Weights of a small transformer language model: ALiBi, capped logits.
Each number is 128 + 32 x the weight over its row's rms, rounded and kept within 0 to 255. Layers, rows and columns count from 0. Numbers have three digits each. The size before them is the row's rms in percent of the matrix's.

# layer 2 attention key, 512x512, rms 0.0731, rows 497-511, columns 0-127
097:133103151124098110076121125094103098080176125171142114100170128057171158118085139094116151168146160110093104051092146161071111061089167077200107123107158157132135110113083132157127154130164093109084091135148163127106150115077195086106136178137126128084185132108133138135143144106063106131137109147117089132171104131169101188053150104144137105182168116082102136128112131090177062119157
093:161117147117108165193122137120133192161118090162205122150104142075117128162156147096090171125128105090091137124081146092118173157157153144164102097154116129111036210080099130146178137140123138128136074120109079139169103072179138114122076157185162081110143153083148083097099112158153149109110098099098131134070078155076116130172059160127155112138108129117100141151159095151128151060084
098:165109097140162113196179129168086116083199116087169155153075066108161186085104157157098103119136135117126193177136120126119110098160142140123134115164083138095103097227184058125139126098118127139160114160182077113121103114150128133179113165126079148101130122141115116131144144242110125113069106123139142100105061122106129096091200144122110162113137136119083157125149107116109118104205
093:086154148108108158055121125180138122142117107104139096052147113117151123146137146167153146170072114152140177115140148148171111115129099149139114042193119134096168165076147129141131203134146226121150142129061206100119120174159138126145088071095109125153103173156128182120108123102165135130104138074160132172119173113183164081227119123116102021143162099131137093117107171151123148102150
106:161121158081124148054108112095105113132141148093122111139141137113127141097133183124075119106151133097087169096141121103152113171178060176114123144111114105150109142101103153132139135118121161193167081042081112143142103110120183096139139192132124119148140113107170166146133165135139138124171121184116113151104113122115100070163095193124170126160032138149111057105168069116129120089152
087:151100101124122157138079127165108093074121106156139156132103126162120151079060118098146153139116103129110089180091110098070113215182123167197119084130128180189071105130161109134140099114102091145148060169163134172198089110166105144108102062151168059165127098086127162137132113182124134166153072147170079092135132175143126155135075113165178119125108095090081119122171143092190133122136
096:076124114148197072182170100128089107137135139142106175159123106083195094131094136109100137142089148131147213121150107140091033136143111171118130051139108165115110115152108157104118120112091140121140154131121183123144159164139122150112081081101118120162154170142109115109117168192134193079165077162147097087109143076112177157165141162127124132118188114171114157147140112037101148125118
095:145111142060192121179132140125126121174149143082151084114116167080138094118097143135142132119128138109099118108145164126156098079133078114135114081117118111163144162214101098185147153136092078188170088053068141084162127125121132161121199146148112106175095110075079160113116114125103065102109157086088105137114176179115134107155112154197200121145123096099086149097200150108168126086190
092:110151136168117104110100115111123134169071124176130119116144188136098092145144144116081150147136146148144135177123136063078145098090188115099126106161129100088129164118111181119180100142112088133132148101095134131123141142156133113148078129189178105255163145138151160106122119109120121135140100113119119104151192141134077173080143073155138120172173131164129123072151177177173088174159
100:095107134147137094133137146109140158166118128138066145106173082080132172112142109088075102146114157098186085135092183124101178112166134129111037156116114152118170128113110111153147096191097218175082084073129148154045124102157155122092194182122154157143134152104123129097148137208158090097110130154098115145165051127123142108127124128105128120136086110140122183083149122121153112123169
100:103191155130152146151152166150134142089102146142152104166131118134156105175144107145086129099104157099163091144157131073163146144194082153076094146108122130100142157191146155166089128113140137140123160115061133155074077168149109132089167162148194164091092102130108151070144161131152129103122121124168118131121151197115148158167072164107113113120085187159137119103189125140097134088080
095:114167082126100097141135136157118137153045135105139098145083111179130105097149142095115082069131185115185143139154141146168103139113141173113141086092179094132127096074132136111042150113152118106139153165127119146179075130145172152155116163167149170126155075077074133099086109121125131098141085109164073142213148155066082118123139087136122149147177118138158116195157060101102129128123
088:220105075135195163076176104147109147146131083091118174141151118115134157160107053115140159127120136134099141185104113168079150166124112127138130102108097162137072136087124086118136094131171148101086121161149124123082183106202127118106227092170119121152140087191094146154120126143141155047127117136143140177083185109121147103197126185063133170110084178115128152171149134115142136121153
101:132127126136079138132131141183187065143124143119136114134087077071080171078093121155143124141154083138167147097143099173098104031021139098116127102174143129117096169141067106130089074151174110167086120160170152097111077112087141112163075143152129142121111185127118113097090133124118138065122123141159099125169116162105071168138146131123099081130227120154140165202122163072063168145119
102:114096133130118156132130101116099090137098074098145102095103162130204127100144171122150139076129089095128183086139167112088103130109152139133123072144070175087090102140128107092154188102119106131203120075118130087194151137167188137149092145145083175144125099133151147149137140133116180131138080071082115157158169114117154168127151194092120111088127160120109073084188092184050125102097
# layer 2 attention query, 512x512, rms 0.0778, rows 498-511, columns 0-127
089:130111116140195147151107136149109117094085189142169126147133122060150113138085081140159149123142178153146182110167152073162141119150155095151195159110156104093114157142110120155118177186171116103100135141130068132102115141136079133132096126077182133152118151146110116152080057129094095164078100151093102116133154132130163193139119104079098123157142125167047153119082154140130118145135
088:046081139103117111199111126079165093074114130139134143145171190131096173095137089156114089114134178176153141107098079136089124119148151165093133134123102128133132167165075148171067108100129166133153090116139146099125202116115160129089098149122130135152109122069117084127187134150168085109127149131135136191117120139115116110111138152144180165154139106117118112109130106114092102139125
080:138117106148088134120114107099103105139092112209129092074096104154171171118146133102126153149089114163120145137072124125147101178111161102118123139127120123154156090088165070181137123092163109116150138092160074202118063122112032157155072125095105135099098153121087172110144155110141165142065100091121141158167132120115109047127085102129127143147066165111108101147188088210152137102134
095:193194195125134115154146105095088082112099125173149096134124077120077116111133123160142088118142167163101128125082143142113077161140127114120113147100117079125107142117113210081108102122120115173070123154121121179142064096085086136104108100162122050168135169139142145110076098165157122142088131150156184119133130104161088100121118142117182127130110119106156118173104177144135102112037
086:118114137147145133070130185153185065076145143111107159136178207070139064169089143136121120156042154100125151097159122116131142098126121153167111087138132154083087077136099081082140122161135125087207134151079147094158138090144145122093106102188124114125117107112142128180093209093121126114146166125089121123071128110152192138138119152186108136154139122095177172092125091060083123162157
090:106092123139114071087120094150124126130185103174092104150128158106136118164231081128182123036112123154136142143124092108129068160141123106116088164119076111144123143067115107132157121133151124080093134105154096167107142145144102115135102116144177072154111152159135115150161106110154152062120089178122120134144184087166076128079138118070133082117085146157091146129088103160146150181098
087:125164114203158151111099128129107105178152109099134105079137129118090103047116138119161050138096133127151118127110093079106078197096112169127113141189148136156102168138140175039143159122086089143156121085173080087176091094132144154138069093138168108106160150136138102147142130126076107138118157131139134114122092136197171092134106154122141188143111134121153154057172170139085119095102
087:140064141084144166136188127164129152120086142075079105117167119124209125117129143173074164169134187149111169128102105089131124147099184130133124104151134168139102142121065149085132089140122154119100092145181116185122140112133132121187140111128130146094216078110104102104071161090167118167119114153117149154141096134104137123129093141093087158189150114122104159199123109141097154136115
090:134147127157159124070108161160136100157151098134138147098119089108086156117152129119136119187096162126132194145109155150073178155152107136130154145099146069187074106191139100097132139144138169142153121141091138171044100096162170086147100179168160116156125113151055131083106150134108141156064133101128143110150096119152147128151071099105069145184149089115129115107100185111140122196191
089:176091108133133069101098075102088146122090108156119131134119100098117155177110092133076158102063127122116107181165127137097150138166119106148168169127137115127124131183074049126119141116137164159136148130104114121121070156116181104118144045103126173127145108093139105104092118106155108125132119109116178127120118136133143163095121149138110205131120145129145170089070118145081048102058
086:119145128109111187131161134165128081205086096138146166176085170154117090179140113133106132060141051116133169139075129121147119164092118163124070130086132123106152079123069094107155148108138130095183087123133121102199135063148165141138125104152122055141109137120148155107113068075140144120129163110093174076130087164206074074107143090166100130132108174077163179162115128173102169155189
086:141113176151098118148125176127169136119209114150106135166120155133106163112125106117114121119136158177098162103118108077090138105113137053108117111163142137100153171107122229133101135119163085169101128118127116166134113144104134137107106128185101088137196087133135103140105107133144128160183126155133108128075115114070169119127113148109080164144157071093103145115098147075149113153139
094:134086105206086112125147116144186157157149092129140134113120141195128122057123112147089127062141126068123109119135070164127092149118093141074103142126145118203071187092126110121099138095114228109166083131167154181163103112123069178134068142166082126087139124146140147118180124126128151167130086113154117099110074151124130137116072116189111122126114081149100123085170123151132127160131
093:145132129190125119110100153190084090171139129122114080134043170142139120068120094118176090138137120162132134147111175129127091175138124123170173095103112140153144121138091143152165135178147083125120119134149097110088130135129071161165084156115151137164124143111094126139069106146162129091080216114175179140162112105124122090102112127143169136086161112137103091130164121135107124112090
# layer 2 attention value, 512x512, rms 0.0621, rows 448-458, columns 0-127
102:111166129156215092153110111161155123150156148109144201141167129157131136135108125155088066114099102170145046135141114122110133120141119093143048114123109128118127128141076111141195135097150174077122159137111137114154184096135180120088126152110138116152205092103195187113132123103067119091103185103116158084073129136107129057085140136131166190129108086133091134071171104132177159116105
108:065109205116176112151122136150137090117160183149092148073171080139153169103128154170135128047152105146132127137177110170119132079136190149156121113077123119171160128147183153164088143088095078145111111082161149123121144093071126192114086161129131166133127189117096083190187108103091148154152126137148127083133090121106138107138082098080076161112112101139096170157130142120108120113088
107:128082078153119061147161148140108095210127115114122116164113125123133164141153082148103077126188144155096135098117131080090092080156129109194135045141175161104144162054130149128169137114188094111138142185161174088117120106162155126167153158097107116096167150123136173065093150174161135119168131148064089175139133192121177156124082089152112072111113110110149093191116110167057138103133
106:087147085142155110096123087193070128167113128119066135112124179083139229152024140177199119066112120167160129127113156067116156125110115120142101148095162165145107129090097124076132114071116144095146096100082080151119125095180150080166107164142166093171111165151131126157060094101107171152158135095084096134127122194174124163125129132090171138069170188111152147128141161121162136137170
107:141073163143061160119061111094150140142110143115123128134114139123188110095130118102157103079132101127161099133157174091124143218117088171129134121106143148135163087104076123110094130135110091233095165112060115106139127119140090084151138140170124081149111160086097123112116133178139102157079110055090207141103043122106115145125126127067115080161117130098103057111110154137101147121143
108:150099086133063129090140076155141129126096067093142133120123181136113108103119125096158110093069110145139094135098113118092098177112168150157109141109079151131104108115115137085134196131251105068112103147138154068120099122183125153121102071166171111084147206137170091096176133062128189100134106084062114143121134102137149127100163119101159115079179134050144054116131142119145078108169
103:139126123140058106054113143124122132144122128114138189130093177104112085153087067137174123105122120093138120103145193167067183081111076139155119107124134157093061124088108112093075181179106077118082098061129132131147126171151153130171117163064095109095126144121214164122099135123091107070131141131106171129210131189099168108133153137120130119169090156120126168161074098123106155133027
099:138106156132073146086126187098088145088163167121139102066115095088123164137121129134161151102165066066190076142141123126102105103108093119147084120115096118147081109135118067099163202094155108139117142150078120129133104144132187152102127095105195115134110125174167187092105087080131161092109095139145129091178117153165091138138066174174127096177085201092166127128124145146143110155112
108:132110108113125119148101114122056106108089130083172084123132135114169134199112143138128108038153149058082152152080126128102093126185127134126110155099125146122054187107093168071104129079135098128106157139126157143156125066145198110071094123142191151041126166127143096138136118199121139185152172108078118125132137136138122181074148127188124102172032148057131124161107093150092105146175
104:144141129142140142149086170141100097096185170134127152127118138143161128141211153115159114126105116121143183145142156123173205129095106165144132134099173084111081120069096096138153130117148150124130140080158146169110115111126095130111206157149098097133198170097147107146086133157122173161114122127123082104138141145130134066185149150115129173104125125085149147100124104156175143168069
104:125119153075132147157111135083114097096131141136146125130179085136111126132105180094095159156111156110109092159126170210165161143117144107106113114097117130150096161133188075126123137130105172101117134121157128106136134097160143138116032168100131123136151099188088134105124093091153102163154165168154104101160197127088170114200144196173127117187144123112154112144197105110163124145158
# layer 2 attention output (transposed), 512x512, rms 0.158, rows 448-458, columns 0-127
099:113179102116077088131156197113156188116111150121143095116048098145151149143161080132124163136106103144109111209131120111151104047170139139136183114173097085178177145087157153143141089140125129169120090144117123137095121132113105155130125107154093121104102153111116111173171116138153086134142174168121123163129125133120104126143149133167079105099126125146102128121139106150086102139144
097:110114091124138140090114084045130077144102143103126133106040135136117119122129149087103129116111215129188093145179170105151128170160092119145140116163089121047091107124095093104115124117143126142086198108135143105142151172126171109108126087181151068139161146127100129166069146187089145068114087129137148190140129167132115132149191173183130176121171183178168086127157165137097141120149
099:068129124121147190034123143105196173138138149127108143149142140113131138158117183136102184072075192093108139125110130162146135106144167099099109124108027162128117152138087177113044112133158126135123130142073114135093191116099090117086153124109120086149096082138115100164117122111128109155098164107158154137119136103106133133134086123157088110125128140112134194124158125123130129122213
097:093126185092203133185146096114143109078171150126167161153106105127099131118146095134147071117114145142145139091149110134141130115140047085146079180099155111112172101113154081108180087137084118152051141165155111095161136110171126182118140113120087139128053152069087097103161115071113119134152082143136141105087118089115110090089088103202138189102143157171119137064081135132162163127150
097:138154117130180146083119116133096129112065112135134140089146156148123168151100136163119168142095110129122152164137102113092124121163117170129118152125140047139132100119158120104198108110109116132156173132079158126127119115097202182152158159119187126156125178107148139156074137102155091150155163211135163150140158119132143133047072121131104120156164148068099133126162100092122117120061
099:098133117109148192101080153125195135116124126122085125137145129152139148070176104105110135033124096137108166134120133142118117091165079062130120183118210152157101106157162088149115150144121127142169122146112101155162095096134097077120091124147154080106132134066108184103143114065095141169110156169157088127192158163088139099165093121155100122099140147123083149056142108119120208151128
092:118188129127183126162121114078103156124125108135114116150123151125096121110146079148114189129102157151167122192060133148170102173149125074121138104132168068147161093143134113127157120152203104122159135190121143050140168158111186093100146110147149142125179109118086150126212130092185114158164088071088141094118149144124000162110145150234136184133103128121100125143171155167153037141133
097:121168127121171157105124182100137080152097106171101099207100151136145164099097091152157107069111172133143169092131106154134090130097122099134180137122122154118186160108213141143140150124129150124126106126133117111076151092140115078167109120150129067157138156102070139123153063175117133146145107136121130132165138089094154135125153121096140148116093193187073174138137160133129122100127
099:109182107141155160135193128157171133109063098100169086084101121145151151090128113088059192114140178153181120143085136161123154120083127096159178178102111135192139085140115010072142157098177129089149128177127177077098117064138096131155173104096158164148168125133099105167134157122117139176129161140147057134146074114129146126142129149110044129116142114152115140139100135154099176148172
098:187081193101098138118093097048116122095117114101146055147124138162081096181129132157121188088157170146171147093107139149132122065176173167128105138147127153199129166142118154143146148093102099084066088108113097102130082148174101158106114105123174142161103099212106109136104163129142109125151147118101136121079134108120163142062110130127116126115134120114090164161124158117148081112157
095:154223087168136148163103155135171073077136136141109181152126222187132051131178134119161058073139129092172144137150136141114118102076194169134112143112117108109111117139124144112126134105119085101170119117190131197117110145123097086163151184125119105063117130141126141123158127124121113103171108100133168080095163129115120076141110083091094142169106163166148109042130171116061114090129